{
  "n_layer": 15,
  "d_model": 512,
  "n_head": 4,
  "n_kv_head": 4,
  "head_dim": 128,
  "d_mlp": 4096,
  "vocab_size": 8192,
  "activation": "relu",
  "norm": "layernorm",
  "norm_place": "pre",
  "norm_eps": 1e-05,
  "positions": "learned",
  "qk_norm": false,
  "attn_scale": 0.0884,
  "bias": "all",
  "tie_embeddings": true,
  "parallel_block": true,
  "init": "normal",
  "init_std_qkv": 0.0155,
  "init_std_o": 0.00282,
  "init_std_up": 0.0155,
  "init_std_down": 0.00282,
  "init_out_by_depth": true,
  "optimizer": "soap_variant",
  "lr": 0.00521,
  "beta1": 0.95,
  "beta2": 0.98,
  "weight_decay": 0.05,
  "lr_head": 0.00915,
  "grad_clip": 1.0,
  "warmup_steps": 200,
  "schedule": "cos",
  "final_lr_fraction": 0.0,
  "batch_tokens": 131072,
  "seq_len": 1024,
  "doc_mask": true,
  "train_tokens": 662700000,
  "steps": 5056,
  "dataset": "wikipedia_en"
}
Each number is 128 + 32 x the weight over the matrix's rms, rounded and kept within 0 to 255. Layers, rows and columns count from 0. Numbers have three digits each.

# up: layer 5 MLP up, 4096x512, rms 0.163, rows 2064-2243, columns 256-287
# down: layer 5 MLP down (transposed), 4096x512, rms 0.151, rows 2064-2243, columns 256-287
up2064:000209200044243212143087079052070159057100073179152180173189218102135123112094058128044132079182
down2064:180090105126097133158175206197075098181144158113135123126094113140154149120130182129126110092127
up2065:104144112130115137132157107140126033127154107056140084111127161126099120155167081135118090113202
down2065:115123086135232064114135136155103147080110100140120165094113145142134123114091113116103075138124
up2066:118147098152134112169111115123154112157088186062142119131142168128137090076151114119175105105153
down2066:136107094129080108214133110067165117080001095178100097111108098118098113103157121111219166113063
up2067:130117128096100093156103125186145100111139162129085126075150169144157141121114091108166099091124
down2067:099104142099114183159105089101108150130123086148167135146129152119117141076215138121144123175163
up2068:154091156110101076141125154120217158103158117191175101126079119140174105102148129118119126141124
down2068:137152155173131142166108102195133114143116133163148178117085140108126171124115149123110107145151
up2069:137077094116147132120164088129172103144192139158148135144136106126117107113151160103159089112080
down2069:074125106133146137121126145160136145139147147119125135128152155145101093181126159129123078104126
up2070:135140180056087147115109083110208182135100130193098127138227134100016153054164187104146144140081
down2070:133129126160165132134129116117105170134142166108110084087128114159216135133180134151083116117167
up2071:156075082202093117091115168154132142126130111128099145095139168062060059170147189136082163138165
down2071:077175079113117139168178072133166124109116133131106170133134108085128163108076105124114081172112
up2072:130131137126141123128129129130116127121125130126119130133119134118126132125131105128109115106118
down2072:129139130129141116120123129122134109120138127125122130127127131123118131121137126116123105128129
up2073:111089115122103141105124138060158144108159138120202171162121137112114082138137133102123147182171
down2073:087105134198105139140083119143124142115124152070121154145175093151160136085082133177149042117134
up2074:081151135129118138123106098163086123183174135132115141133215118122125181148090073118110108062141
down2074:139139207106181172216160171165092135105139083178087186117200099109152144178155220109081156095123
up2075:137129187080168145086149160100134107165113093140108139109125147134122158166091134093123197139096
down2075:113180125091145118161164140191144155062109118134158127092098159056151140164131086063132137160111
up2076:170210169068111152040056132138132174094116142149118141090091157128181064081108130166142132092056
down2076:100094114132151098144117131099099162101105108136126104129153138141074156130142088112138090153109
up2077:087124068161156150109096077174076089139126133148140112114095153101117135167140095142115062106137
down2077:074122151107156109095113155093151144134129140107078093110207150130113121128165184131145106112135
up2078:141106137112076126158084139100199153097138126081153133167156144118159113109145177146171137157097
down2078:176103146156159149161089159129116087208150135135201126145129135126095167087162144161076159136000
up2079:140182129111069157107146134105090113108150110122127168190135085149181155101177099101169137146148
down2079:111084127101035102149134133177138153145111140106074147107142179141107100148124124127085144149096
up2080:190109125127176147126130127109122114083129137116141169143200155156143166111138123125116147099128
down2080:093118109109124161133156128109098140079092073131152122099143135177092140136116151111114164138169
up2081:119151132149116147090046167089123130151137108102196148048136081057130138202124118120149100105144
down2081:107166084155083125075111100105068117166130177110112114094126153142140152185129099178139124137146
up2082:119081130160126178097153143159101139129177129187172097133075115151072131090129123135107095122132
down2082:132116118134111113118110122050131148124129124106139076117187124086116113086114184120074202158069
up2083:149136134127150142120132139128135118130134123126128122114132122114149133121143135109123154141144
down2083:112139122142119142112104125140139126124110133127121129147143122127131149118132131128121140126146
up2084:116096113127145139088164113163158108127110108145117122154164160154087155119132131138135136119149
down2084:085152155132144125166147098134133130111145088153098123119121135144147091182158127083101143085130
up2085:103128134154135096130150151118113127118118121114149106106119143197116087132136096160091115131154
down2085:117156080179189133078112065102125099171137188071144140133170155073067176091176114192099100152139
up2086:118116092131143145100112079137178142111116111080112147136130107183124176104172123152082170068079
down2086:111096123111128140090136129121065153188125114167144138120118187168135107139119110153173162172146
up2087:110133099145165149088095120042156144133105123157144205119182110100139178115123114153128125109115
down2087:171127124152190078137149168104145159173088110122113135094193082154083108158137182120123094097144
up2088:118109147145081130126084144115153097140120188120147107162102170142145140130129106092141147102069
down2088:145128165092188133150094127104145132174098110172176138159112167119141099071146127106119141093143
up2089:065141165180110135123141066164115134135131137088182078179109121086161060155108146126150118106181
down2089:127226115107094084154156109109141164111139107099128152100107070152097086136146059179118108125168
up2090:165118150150099116202131181135122110149152092143131076101191150135122158149194169105145127076159
down2090:040125148143154155194187096100096093124188074139107130092208167107062120111126125145107071178139
up2091:170189085094085088124141197143174107099136124142119162139084161137105088125140136174201191129168
down2091:169202125151144110108134127147118139123192127135185133113128183093148129146078102155112171141137
up2092:216121100095186059178180227045181066091161123083152166114078094074145139103092111164100096055138
down2092:148157081117103138119069121111088107074151139096181109134124120128159145154164144123170106073180
up2093:145120087138148133174068106153149179154141098122142149103138092146085118092151191135161123180143
down2093:118141115071085103096128156107121123173101150122136137215126146083118119088078122100105115109148
up2094:168124152114118048121113123174163038114151156139089152127136134126159152098157107149143122157145
down2094:197074210157091171153124072066103102104150130143142173126167128176085097129161155159116173154126
up2095:164094078131139115149142125131134151155122154155188136150131126136118131108139177086141145139169
down2095:115105145149102106103150109075207099105153059172119160102120085088139165187072063155121127123113
up2096:104127136162074149194213167203073094167143121190180167178106154073093138106233147092165131110092
down2096:208174103092107094204145144116118178109154171195155137109170137086102125071228092118124125117090
up2097:137112181176156070143113142168166108119155111154167118155097149159107155176121142133118190127144
down2097:077081111106131136163142084119097111164130149126063143146126163109184133176098081138148155142125
up2098:078158140079168160079121148121131096111109129097091131188132115101135180096097134179128124147136
down2098:091155122107147113096122158155121112124128149151111106184132151152122149138133076133150125180130
up2099:161135113107133112138151110118128147085139131129130136136160186151098125173120117192073133140135
down2099:081165086142117119142088100121095143110124111120114128110170188148187155168131143169165145148081
up2100:154109137069113107026173221147139059046161219116134226163094141114129127117119172117079111079134
down2100:130200123143153101124129121086121149110117077135160092175118163152106110108118114156127113108135
up2101:089092118151131117070096089093158087154106154077150127133102133146086119122159146153138119115141
down2101:095164098117140137138144130180091145150070101094172145087108108090122152161104130069122136169117
up2102:112143140138164103150129105090126095077082162144109126115122112127120140142114103110124092103100
down2102:128144109096093140121131080173121136147176159128150198119140185145102151090098105098064130151100
up2103:125107123116097136140153129102118116080124109067169098158102091118105103101119173141114140104133
down2103:109124132138145070163158133126125130067102080121109112142118128086129103155148154179115169131097
up2104:085196139157125141125137182195136146130121102128082110114156169098171161178183076199118108123163
down2104:083135151119187093141111095115119132174127207119183122165140144232109166133133105085093022087107
up2105:145113113137123101085146139108143140144154111126098109107132088100108147140155119130150133109146
down2105:113106151122102119130125119156185096108166100122116125100115136170104117147111146121118091161148
up2106:119094169104173134074136130159142159106155181110125181164104088108149179146088144110098146124129
down2106:142157156141164120149155070105114141120129179160106191147175138127171145120079132078140076162128
up2107:072085074096017124054183171192147094104174158147162106107213163075179147107061083195111166084080
down2107:073172209126126102087153095164136123121180102137145085163145145118158108174160197138133075072082
up2108:152131155146190132153154149093170116141109164106122129123131146114187127166112129126142189102153
down2108:119110147125140139108086110107118125123147086126111160087133122179145158081159144138135175180195
up2109:175095134129093123145103138050089127150106166142140119143170105112148081112136129104118148114132
down2109:140178122109095140131102100066154137136091117106151174078153146139102114134116088168083134125117
up2110:139132146152166154157111117115150102143132104133080089169149128106157134156120155106107179151134
down2110:115144123107109122144158088117168131093071136172137071180171158142124102143106138111081109108140
up2111:125186109149165154157128191152179090115136078150123084110088107074110084142098113181114151143106
down2111:142148135121153101159139082147115148126107165147046171076133101104112112139086099165154106093080
up2112:067131175123187103131088087108111027183053142126092164127083118163133116191098065112133180115103
down2112:139107157149148085159162089155142148120090086158158079081168093125174092084158177149137126161197
up2113:130163105158119070188093027212148142088136079099110150123117154050136058181099169191095118080121
down2113:112206064185120018067132172196120192064108079142093138118124121148140129091136136147199137162156
up2114:107077042138092175134073067135171104085189176092165118138098125139150169066155093118074175159094
down2114:147155180182136174122167133157172107097078156058067144086078107066077199052191157119037116125111
up2115:132126127176239139090088131135036166135196063166107112108060135192130130137130081149095144147091
down2115:110137132057137105126168137054136089147179155179128139116173141058168194177026087151138110121145
up2116:127131156091122157135126135098120122114111137152134143085126113130152112139142130112185213152116
down2116:176184136149102129082101068138114169129060132208110128186120158119152148087102153173078128181255
up2117:127093148148130116158150115141184179109102129122144116135136161123150154128169079114123157151125
down2117:074175143207108131114091133102120127140175108087191125110120134117162136126188138126117168076180
up2118:112074154164159139141172179110127143123096146195076099107087110165053143195094181141179125132112
down2118:094091126120204096144088098183085141118137072129090150111131144169104121112113099052172091096088
up2119:130133126158090094130174124121120078108142099205122175056173111126137103173156101146121082138162
down2119:104174171100082154161134128100210074123160043114105125101175096072186127162086112133137101123128
up2120:130131114134107169147085105184117129141150103087147148141122100162101104164223080118179106078166
down2120:136116093157086138148163084110177163162164088104156078112142122110139130144191107153130120114143
up2121:150135134153140126136148156118170144091140113127141137157211125131079098092106146162116121115129
down2121:163115075105072137168099090154044127108116132116012033149164097143117191129134098148084142111157
up2122:126132129126140134129129136126111118130116116135135116137126130128134130137125139112136140128127
down2122:133137120128134127121130125125129139127135124125126118127142128135123118124137134123124120119127
up2123:058118156159118120146118139126096128159120144138089163158107110108090154105126109063117111122117
down2123:119139085117070122172224083161150073142038155129100106117112156119135191098054069111097153136162
up2124:115130111166168126087114114148132128137088109130139100101160148127142105149122121086132133124123
down2124:147182145144100199146113084156129135109159104090153100163137081110082120131157192119105131117130
up2125:137172114107123188124145114073136082098156096113135130109088144103094129118163117121145131125163
down2125:164068160110130144133075102150168101113173184147122118029146118126102141167130155098179116136122
up2126:053103080225073099151093188105158127060084091098216231130141107092104155155159113142097150088142
down2126:111159107103124103124062123124148097121101132114114141126122180127139188128141177210079099142094
up2127:136120169105139221091117141145136134166097115146161122140148071100149152098161104170170136143122
down2127:077141159091127081127151165081151143106181148134084071101078083121104122074136119166080113104064
up2128:136132154098154126122140126125164126123135163142134136142126130155171192152133063130105133136090
down2128:122134093144126058102084112160110152091135165211102142130146179096108144181103118137122129120123
up2129:101086088130129096106143106129154188091150101087127121112099119167103171150140215128151167109134
down2129:096105132130117160085172118147056198137094134110115098091090184183098119102116093135184126072093
up2130:198063131116107136177080078149181112124127166147094161098155154103151114129117154156092157182078
down2130:113139157133148176190098066128128071175124084134201094164156079130099126145076065167160141129123
up2131:126039107109135122081122129171151115101140136161132108100113032136142165090148183124096078170094
down2131:138139114131127168131133118086164090125124080121125112161093123093113122121102156098172138074154
up2132:151147140255113089112147163146107120121146172155111127178132146146113182146171141115096129146147
down2132:102137062136159130104144139130130090121179145146186158111090180100116150042115091158101172148118
up2133:126136132220134097112182123077156173168112136181144108069082046092071101159051135029169197141175
down2133:120156159117108099133177146063138123136078171169180129128173158185138150121131101084129084071138
up2134:155119129145085027161158136124130119099134132143166138102126205136129118138151095134135141069204
down2134:125110145103107150133142089101164123148140097130131158154155105159198132114114151150085114105085
up2135:029112123173160087173154091113092077087061143219113077129096181087123131192124098127139190152081
down2135:145082103092136065087152140055143156095151136109127155085156126095154118118139092157173115094143
up2136:075115153076090044155098100161160092109141166128118093099134185147116109107173111053151163232092
down2136:130151154086064165133157111215104158072109087163148138132100155152118150086128181158063141083055
up2137:128218143177125101140096177078167181103088136140182168117170181089132158153201147113157000138167
down2137:093137139115116145135123111143175091166071166115076146169192071121156087110143153185083171186087
up2138:127151101098107139125121153155121116130098127124124135125125146179109092149118143105161111149145
down2138:119113148138147136113108106097127129186091070128128102137238122109137117136130064115119113154145
up2139:109127126101152104104125166138149139138142127129149149125141105128124128148136112114122125111147
down2139:132136105102126119148114142104130141109162108127112113122141116150142126137129135110140133120124
up2140:192117133190076108092162137138159159112077144097125167166082142173065126138163147130085091164156
down2140:137213135126105173085138113129129147090100140146123093142200133138130148083144131127115067131160
up2141:097192086178117106122105158152113091112106096116172141180119154102153091106135101123104126128132
down2141:102167131152074158128114137111116115171069098122116134140120124123116104138114111145158126130129
up2142:062129129108160162043151118090111161116106105108185165124101104110168081083157158173181145079124
down2142:128166089121109119165114108088104125085169099129180092160098136112086063109084146146095140128121
up2143:137157139126163118163116119150110190156136082039193090121125133059111143152091150127129118109122
down2143:128164104150171144109143159081150181125159126117103102109190232134111140150187128101122161141117
up2144:123146108141138119114157141128120069162069108130198145093095151077129112106091136163132188163124
down2144:128163076200127092117130147155098097213089108113147176137127132142145117167094072165177147112106
up2145:126173133108074167183148137083102123131197133185166126125097162143167146153189138131161067171166
down2145:171125102138116123134105136079077138137109091212169162111186168088099087171113137150142113168092
up2146:123083126062144104140120209107094177108124136116109060135093109153110153128111125184138176079145
down2146:064156160085052153106113131173133158093131114113075068131128124129123129101143118189163205130158
up2147:126137128133136123133127099153122126119099113125136146148179165167140147143147120146144104135158
down2147:111140135065125179155114137139146107104088131134134117116105176090151148145097119106139184064117
up2148:119172142106151117150096111151073133137133173099139157165173132115149111104150185110115113076058
down2148:157191117090147121151167131132113137160164127163130148099118168061163147138158199164117127194135
up2149:148107122096176131136104106085143134146122205161117124134107138135097127110145066082060060131066
down2149:097144189151143168111139126121087177146142202158184091140166077181150173193135141118108135101163
up2150:047099125128069169166159066128155139203148164104146121110101132121142138202160120131122057116137
down2150:100165168104133125130097162171175136068135098098133126152142138129122098136128219148107147125147
up2151:125121149111136145118147129112124118103125096140125135120137132081120094155164156140101138102089
down2151:083113111114117185148134125153157116122120190109121168118106143156094145127122153098116098172121
up2152:104126119117146149064138123161095103149150157145163101106132135126087184145172090163185179134114
down2152:085136096137096171044094153110081149129118104123160162126106115146095176184135117105127143078096
up2153:108205136125110136155149115079099055071139135140198171115139149153167133126177148176132129186125
down2153:108062082143066113060139156182068146123154124130138110120099142153168112097127138079107181159112
up2154:099164126107129160122132188179123112110113142145123098114146176154109196130093076127112111078084
down2154:178129115127155160154073172115125170113149170109168153097166108113073075145075098155171168162150
up2155:169135105167123117116121118131168103130098161141145061058195134114119065121089144146163110148055
down2155:145129108154161149087095147175149109158101128206164088154152104143087123155159150122148100199080
up2156:172151183125181168124183171171155083200142122081157122105166163169165074115164098204132214163113
down2156:165144089095080134143132126151151119115183137106099065175161128077074077115116099101150100103071
up2157:116067144118162097158165106162033197183059171108167160101183167052121190129066208110163156153153
down2157:154142180151152120214144086091104139140123010169123127171200121097081106097114145119072170118131
up2158:100129125115175119109099167103133110152152126136158093169212161136169147123147141115120122124104
down2158:183118118186142104151115149125113082135148120079137153085150138150138160129143179135208140131145
up2159:126109103166164117120108058194113150131188124074115130147108116177143120121129125143179116107181
down2159:158145162104118146133101093138120147116090133142148103144195076151159034095119125118131176132149
up2160:116104078191137150114095118144134153208129161117104123140143103111110141105139135156099123119125
down2160:106087069148110095218114167101171111186127118133089107096107125106152153166115153154161096101170
up2161:124123129121116117121119144126142134121118110149127129146122124139094144148107137125137123125145
down2161:104135126148150138089119137139117104133122125121125122121128113106134136133116128136116150130126
up2162:109158084133125183105142129143112174102133129132134145189096125135083138167101117115141082109117
down2162:144130168148150119180104075147142132132158114123142191177138086144168087136064168167058178137113
up2163:094100104185132137137161132110126112150086136146122190082147131143183145155139144158108146125118
down2163:119087105116125092103155159123168133149110189123113109087107139102123097123131140168140117101118
up2164:093141112103160168148118136111159155094094103164136157108184126132117097149139102117075105113132
down2164:148148090151114133152106124150147147122110143133177106140142152180103113107140109073111155124130
up2165:151127176122089157145070159144105173121143108104114148039118209177074162147102174189146186130133
down2165:028103128140108106116224065121135125074138094111159101081101089159153095115134103070108115147149
up2166:122136144140145155169176141137106110199128116127138104145119137104105098145128102137116134109042
down2166:155077165127148125155123142143141130145149196122201136109088163106149075168095108120127112121144
up2167:128145069151116155146152122080126125100179109095115088116121164169126158048146173165145092095110
down2167:161151134129104113104168130101155148132183094127136154156123163109107185148099126123084121115189
up2168:135139104106083123134145143108133139088153124140116137140115064134149181060122186108153095171112
down2168:132145105142122167107104162114095235103139139135084137133090142149129123128085143173143165082110
up2169:113140146157119149119140167090108120139147123097129145133094095124120107115148110127141148102123
down2169:158186116150152175137117136127184149070152113126088160080072127071113122072082148129154082135093
up2170:158073217111181157084187090116124131091085138222088079138171138168098077171178069137116177205103
down2170:151161140134171101108172094141153131125140116176145121122142168140122149177122117143116154191058
up2171:141107112177185149150105137148145144132109126127110180122179140091106154151133065123103137075144
down2171:109064115117091142125070173097171119096147130120132118118152142133138098135125033092154148149098
up2172:154095141143169138126095121148108145198130145101137150129148142136169135119144113108139163118085
down2172:102234100140145111098089142135116177158107133097107094145100109141114069146091093130119130117109
up2173:122150130104175162102171145137139133132105153115107156123108147120138089124153149154174135123078
down2173:048094133157117195118183151152089085109139112125097123121131124156109081133168107104114126138123
up2174:140109170131160164139141136115164116154131116142107165117128189137123130183133118135165163089160
down2174:152121142090128167083142147212094080099108169127141111081098096063168149099152179098131135134120
up2175:109075148185111054155151088098136099113118131114125133111178128153098107140174126157105106104118
down2175:136147139162122143132127142162100106147147119061088119074149124118072169203155085106177119090131
up2176:138131119088139128161122132127114131014123167118094119171151077110100115078142116238147123216128
down2176:144128130130125192165127131123085049142124166135134148191040135214141231154115161129132152155061
up2177:112174123106116117108183173134119153115138149147150127131113130153154163127133135105114098129122
down2177:118115123177082153124119134133167082151214132142117094144100164138143118145086194129129180150075
up2178:071094151092142123136212093116149155150158127049099111199096192122096145142157141116109139088096
down2178:103178093177136082151085123124108145090152166145095137146188160138163144146110101165132172156197
up2179:190118081092092099125145145138114093101136149135121088136076113112127094139127113124163125146181
down2179:152156077095106107141076155163158149093138092084162180119128146130108078147147119114100132128071
up2180:165161072149136129128084167102112168128202140171131154165084050149137122157184137144092184043134
down2180:130167157072152099131180119120177102179050158110132148144094088051135149124120153098118104085129
up2181:107053082144137102066148119200148073084104138085045147096178099094100045129181121104160140143127
down2181:189093072125136105087099095132052112178109156110125136101110140098148048076100142123078116122099
up2182:123142186126134084122100075084158083094135140119066134113149131142124116085132153138127081153160
down2182:113112109092110180116122111083153101129170159134071133108111146103145057158137085146129101126145
up2183:088104162127135071149151111117154070110131140149103164146160171149139145095192092080111145128188
down2183:095119139117135003164147088128093085101152182096132135119156168124115126129129166112145116166105
up2184:094129136134134155116115117104119150178114143148116119099136125096126097086151144135114069089119
down2184:158168119111130137135106122168107133128171119148119122072176154094116147140129106084150158128117
up2185:156122181150101123126045123169108108111167142086131138145066086165115153061166159104127176191144
down2185:178117062135086130131116091108125106114122127138105174201119104128136185087104102138097180105122
up2186:091125162118128130098123126122130123141140106124130101120158153130117140109128164155119153142130
down2186:126131110132108159154099098092132109169100160116143107205132149112077163136141080123138167107121
up2187:135161148096146125097093172166111094130155115096119116132138123153064093135106145131108161149168
down2187:126108169136106158153083115157151137149105160109120160153150149109061108162125092138129165094141
up2188:134116160099101138154115157097096136107075115089126067121109122089090102136139132164119145162099
down2188:162149052162118107117095163196135107198116182123110107110167128154091141175078149161079184153081
up2189:087086085128142160062121126149127120176157144091211156070146113182148157127081060129116076124111
down2189:125122134098181115181169112097124089164107147148084138139086162061103088160136121053144177121136
up2190:144123122087128111070117152150225079102236172122105129139189124121088163122123166155194148120145
down2190:105138158179065129111159051151172069141121110171088086110160221097187081160118141150121148187106
up2191:110089120070134049136111131069180090092150127183136108171122168182084182092143112162180134123166
down2191:103121142070139111121067096162110131068165072212067104110089065079143074140105160095154062185117
up2192:089113146131200099080113136101151054106168158120121117154132145081158109173122133155159181073198
down2192:142130060079146147106163117102082180142112085137157148096193174103073043087088073098186130150123
up2193:125127108125157116095180116143123130117139108114123108139114105143146155132104129128109133132124
down2193:101113167135123136157150135116152132141090133110156138162134122106115156148152150140106111132140
up2194:099090131176108154170109110129100135150188145069163126107139056170144038122150080123145092109181
down2194:149124168092161139168103123127099180124070111187147096121148161189163133114180108133165078125102
up2195:124096166159143161069130095127118124093102099128131093164116095162123139103139130134141136144152
down2195:071164192150128122161153109115149145127168087171117154165161115100115129157082128176107116125099
up2196:129161133120167171078117142127119112099068067121062127119105146137134122107144154089120142154105
down2196:143131159125131132178113107114116132130090140148156151137101147096064140114124117088078138169131
up2197:122129146100140119128127114136133130134141131113132123150122106116129134161135111154109116138125
down2197:143123109133105124157136115108135116128133080151131135126136127118119138126134113120118151148134
up2198:149119129125156125129147096113121113129118120123118119146153133144101139138128139134108140121133
down2198:122135121168101144150109113105116147162121115118186101107126132132122124135159102155130134119091
up2199:109096117136154123183140159133164102102131087108156100101116116153147116160178125146041134147127
down2199:187187097114135105087169118099133126166081141132165129153106155206143159092064108125133162110108
up2200:139133131172146153148128133076201075132074177149119079126096144065149193106205082143114071111169
down2200:166147088067140112130176099139157145156083087129166142136167068195130135162077124109117122147116
up2201:136084099153155140156134109145083072111151134121120169159128166075152076140162066077103108130108
down2201:088120111154113170134103124168103159124129125089101113117113054138112097132117181057089102102108
up2202:113134098068155137126134133141137089112127129137116144128136112131133178098171161129113146128134
down2202:138126116112160206109188104099152179112119135135167117164157147166150169176097162077161145104195
up2203:149099133112046153142155082096180072144157107059092152108086142180125141045165114088082154123054
down2203:097107083178098123120190123165157195164119168170099069142098125129112132164158116098118102098140
up2204:084160125121077119114107108107117152114177113124117141119116132152106145144174110167131150117137
down2204:182122138165090089158113086134138085115132167147067150070152113110126140115166128145118148123109
up2205:167120136125117151130192115137125105140164108155061132110146137156108191164109133142119155127125
down2205:122171159131168180191109111172105154086142127159118121162175172137096167129156171109102149110068
up2206:104189096087146089137167164110107106124106160106142107116129134104147140108139075191170180042148
down2206:172132078126142022136102172116130135100157150061127153180114151098076123170069114130119187042108
up2207:136131174108120146132113136185131152130138157083135158168132159091099180131178103143107099088131
down2207:105121112061130103168163107121132158107136161121177116128171120115107156083163111150123133142071
up2208:096108084186081072109154183084189102110112155114118191102163060148125139165104125110120190255150
down2208:089151128122145172158114098124131181086139128162102184120132108106043131117085160158109146141103
up2209:147140140136141111162106097149120137119150130103120113122149134150150158140118139149117084156123
down2209:172085068163156113165119157132188106134173084117125136152107146090212091121098154131155134112131
up2210:116111071134179149144087128154194174116094129108159078187085109107130088131103119113127161138136
down2210:112190140113137104119067136145120099120110219110075161117139142192142107114129116126108166149111
up2211:122161078125097159105131094164136118095118104175137157113149126159130119152092095153133073125105
down2211:103131077161133168092142124172113151164096161121144154123107077170090066117099155119111120105111
up2212:070137138141156132082142117093154153098124128076162156111121130121101167180124193146095144117134
down2212:119120110160143109122143140093135137089153104082138187086178097104081145145116165126112192147099
up2213:114145096118154166148079137127135096110163153115131106080085108109136117131183135141124139128146
down2213:155170132189149176162135175151178161107066156110153126203113164135134172131109185116130097129150
up2214:138088131085113118117140137074086114158233139077150109198113062134130107136114098186120169106134
down2214:091140179092111082148174184093103157186126183168082122110136069124111113151116158148099152201145
up2215:097150159157165078167145088112174075121126120154140114148154166109089125185133179128132143114128
down2215:158084130105108133140114143150146099122133153131159153076110137074119114108102165123173132134123
up2216:156166117137138093104092129161136126077173135149036192148111166109130123115102162130172121122167
down2216:129129129162124199141085139120143127174141104096137181100103133139109123082156091102085221116096
up2217:126110129121142096147059179182157113142158153107126147124114201148108122074093125149113060122118
down2217:122138146140129115122169071132106096088136101086069163114087097160129166116143161139119119115119
up2218:138135133120115136177137126124144131111128134129121113104116129138135120134130139145101098136128
down2218:125127106145141127152104135094130150161106129164138092137100110101097127140123149145095158119111
up2219:071115146114152097144069125137189094100149127100132152114124123174156141164144117106117157117168
down2219:117127152095188132151089141165052145164113190095135134165153120143116126084134084156090095121113
up2220:091211183097152125117118163117064096125113118133109135148116103084099144110097095120107109173140
down2220:155098125127114126141177130137085182183217134173158119167141087155155103095168140087132093141128
up2221:097081139168188104155115110157124148136127060149072101097136041136097075100109190136169161118137
down2221:146122129072130157080128074132102102114095185142132198074136155169120131121204130083119097235150
up2222:087178160123125163140108135133140130104194150146121143148102108173153177161120160156170150137110
down2222:171083120130120084169103079146133134138097134116141066084197158129115162095153112222158120125175
up2223:115116134150176111157052119101141147118141173134122081107157147163121079067081199125104101156170
down2223:119176160122145140132122075097119096168188113172109128083162101174133120070145085136080128141073
up2224:116149125128151104111127102124105121127178104153094120117130102112113145132082148142144148138104
down2224:142103124093149057196121124088133143131116088165145107145161144161104121139146127136132153144182
up2225:083187172127168165112057123198086076085130158110143136095106140189153128151185158162102162152095
down2225:207141136107127114108107121081095107121080060097161142100140077095139158112084111169109108211128
up2226:074134169099159096102142162117113163073118147067128133110142066122061058188123090071156157151113
down2226:096171117130154178113195034184068080113110098089107141140160135139110142139141137113131144138114
up2227:107051129155126149112138144176163110125142097123059066116068093134156156151201158170160142120221
down2227:147201117164137173101093101194107088105121107089131156106134147130167130129081163130101114142157
up2228:161175163132117210177163160141133091119074154050135131126127131123152085024147136185145148102152
down2228:075142158103087154152092155140070143131093093128112133051147150120079125103082112176082134126115
up2229:164112121088169161143174123148137091119102135174077113104151190147127133110109140133228114124080
down2229:091091085086138133091073164113121136105099163150152150175102109105129132110103119096104124095075
up2230:076150063106152126132147142144077106089126159094090126153203135081162189127153130108129097138142
down2230:128117083147148140191148139115183139090125034032111160093237080107163175163121185097113186142142
up2231:025154145051118162194228141120182079090075117123130153237155130131101100134139160094108182170175
down2231:133147095147136063061094176078109080115087151186127135123159064135146138175143133225191123110085
up2232:113124128122114137132134128143131138131133133124112113139120119120118122139127148113123117121149
down2232:135100148129125150125157113143117136122142119135110131132152126123147103132115105149130119145109
up2233:097149113137136108110133175138129094135121099129079083081142144198100095098131136148100156118133
down2233:105091173127114136100155101134106088122122154124117103118057133066137144135169153129144164118160
up2234:181146133089072161106171133136168107141099133136134110124179139144149123126067112140125161127156
down2234:101099135157141093117131077088085089106112107129122099097149143121156108104092094095175107140128
up2235:083105141176159047030134127190130079067099147149172053147084090105126134155122157150134162160160
down2235:167116092229165118158137093129101132126180147133158115094170161075096117128153156180085115121093
up2236:163095127131152148216119115125127117175096190119118150134105104147188066154132117121067067095111
down2236:128101143086217047096129141147144119156085052143174149101089102125159107116135187118109220148140
up2237:172073116111116083150146086153194119141087185130102117071177057151127124094123135084102084166190
down2237:122094068241129129142169085144083128128114098140132158155089102169131122136122113141133089227119
up2238:140107113133154121127153132160144123160120156147141143102126086090125114171080168137129100145222
down2238:122167112106105130109156139114131154107138082162106113128206140152095116147188085156112129191124
up2239:137129138158109135133153147125174109125121140093107144099085132100101097133138108118126155110093
down2239:088119196149080141143141102143124081183098144118203105158151140108099119080136108136182128169185
up2240:128116166149113148081163201084158161163075127122137082115093162123125172138141168119164159168118
down2240:118158167132173138138133139118123113125191110104137142133099117130106153102086055165108143079207
up2241:139129119142133127112118136140115128117132130132126125140121132119122138117129126127135123130116
down2241:139126121132117136122124115154115129123105131134121125105122140129117119133116127138128126136136
up2242:097110093202098192153165149187076103198089101150144143087133123047125075132104187154127118199129
down2242:088140182096184116138150093118139088160083086126101108125059111137119129115153113149092165107101
up2243:066167164216080141140084083130138132147140195087089129124103102118086141113111096141180095155189
down2243:113138140159135103078099076133095138131085091098084114162099135090114096150104100102119137128152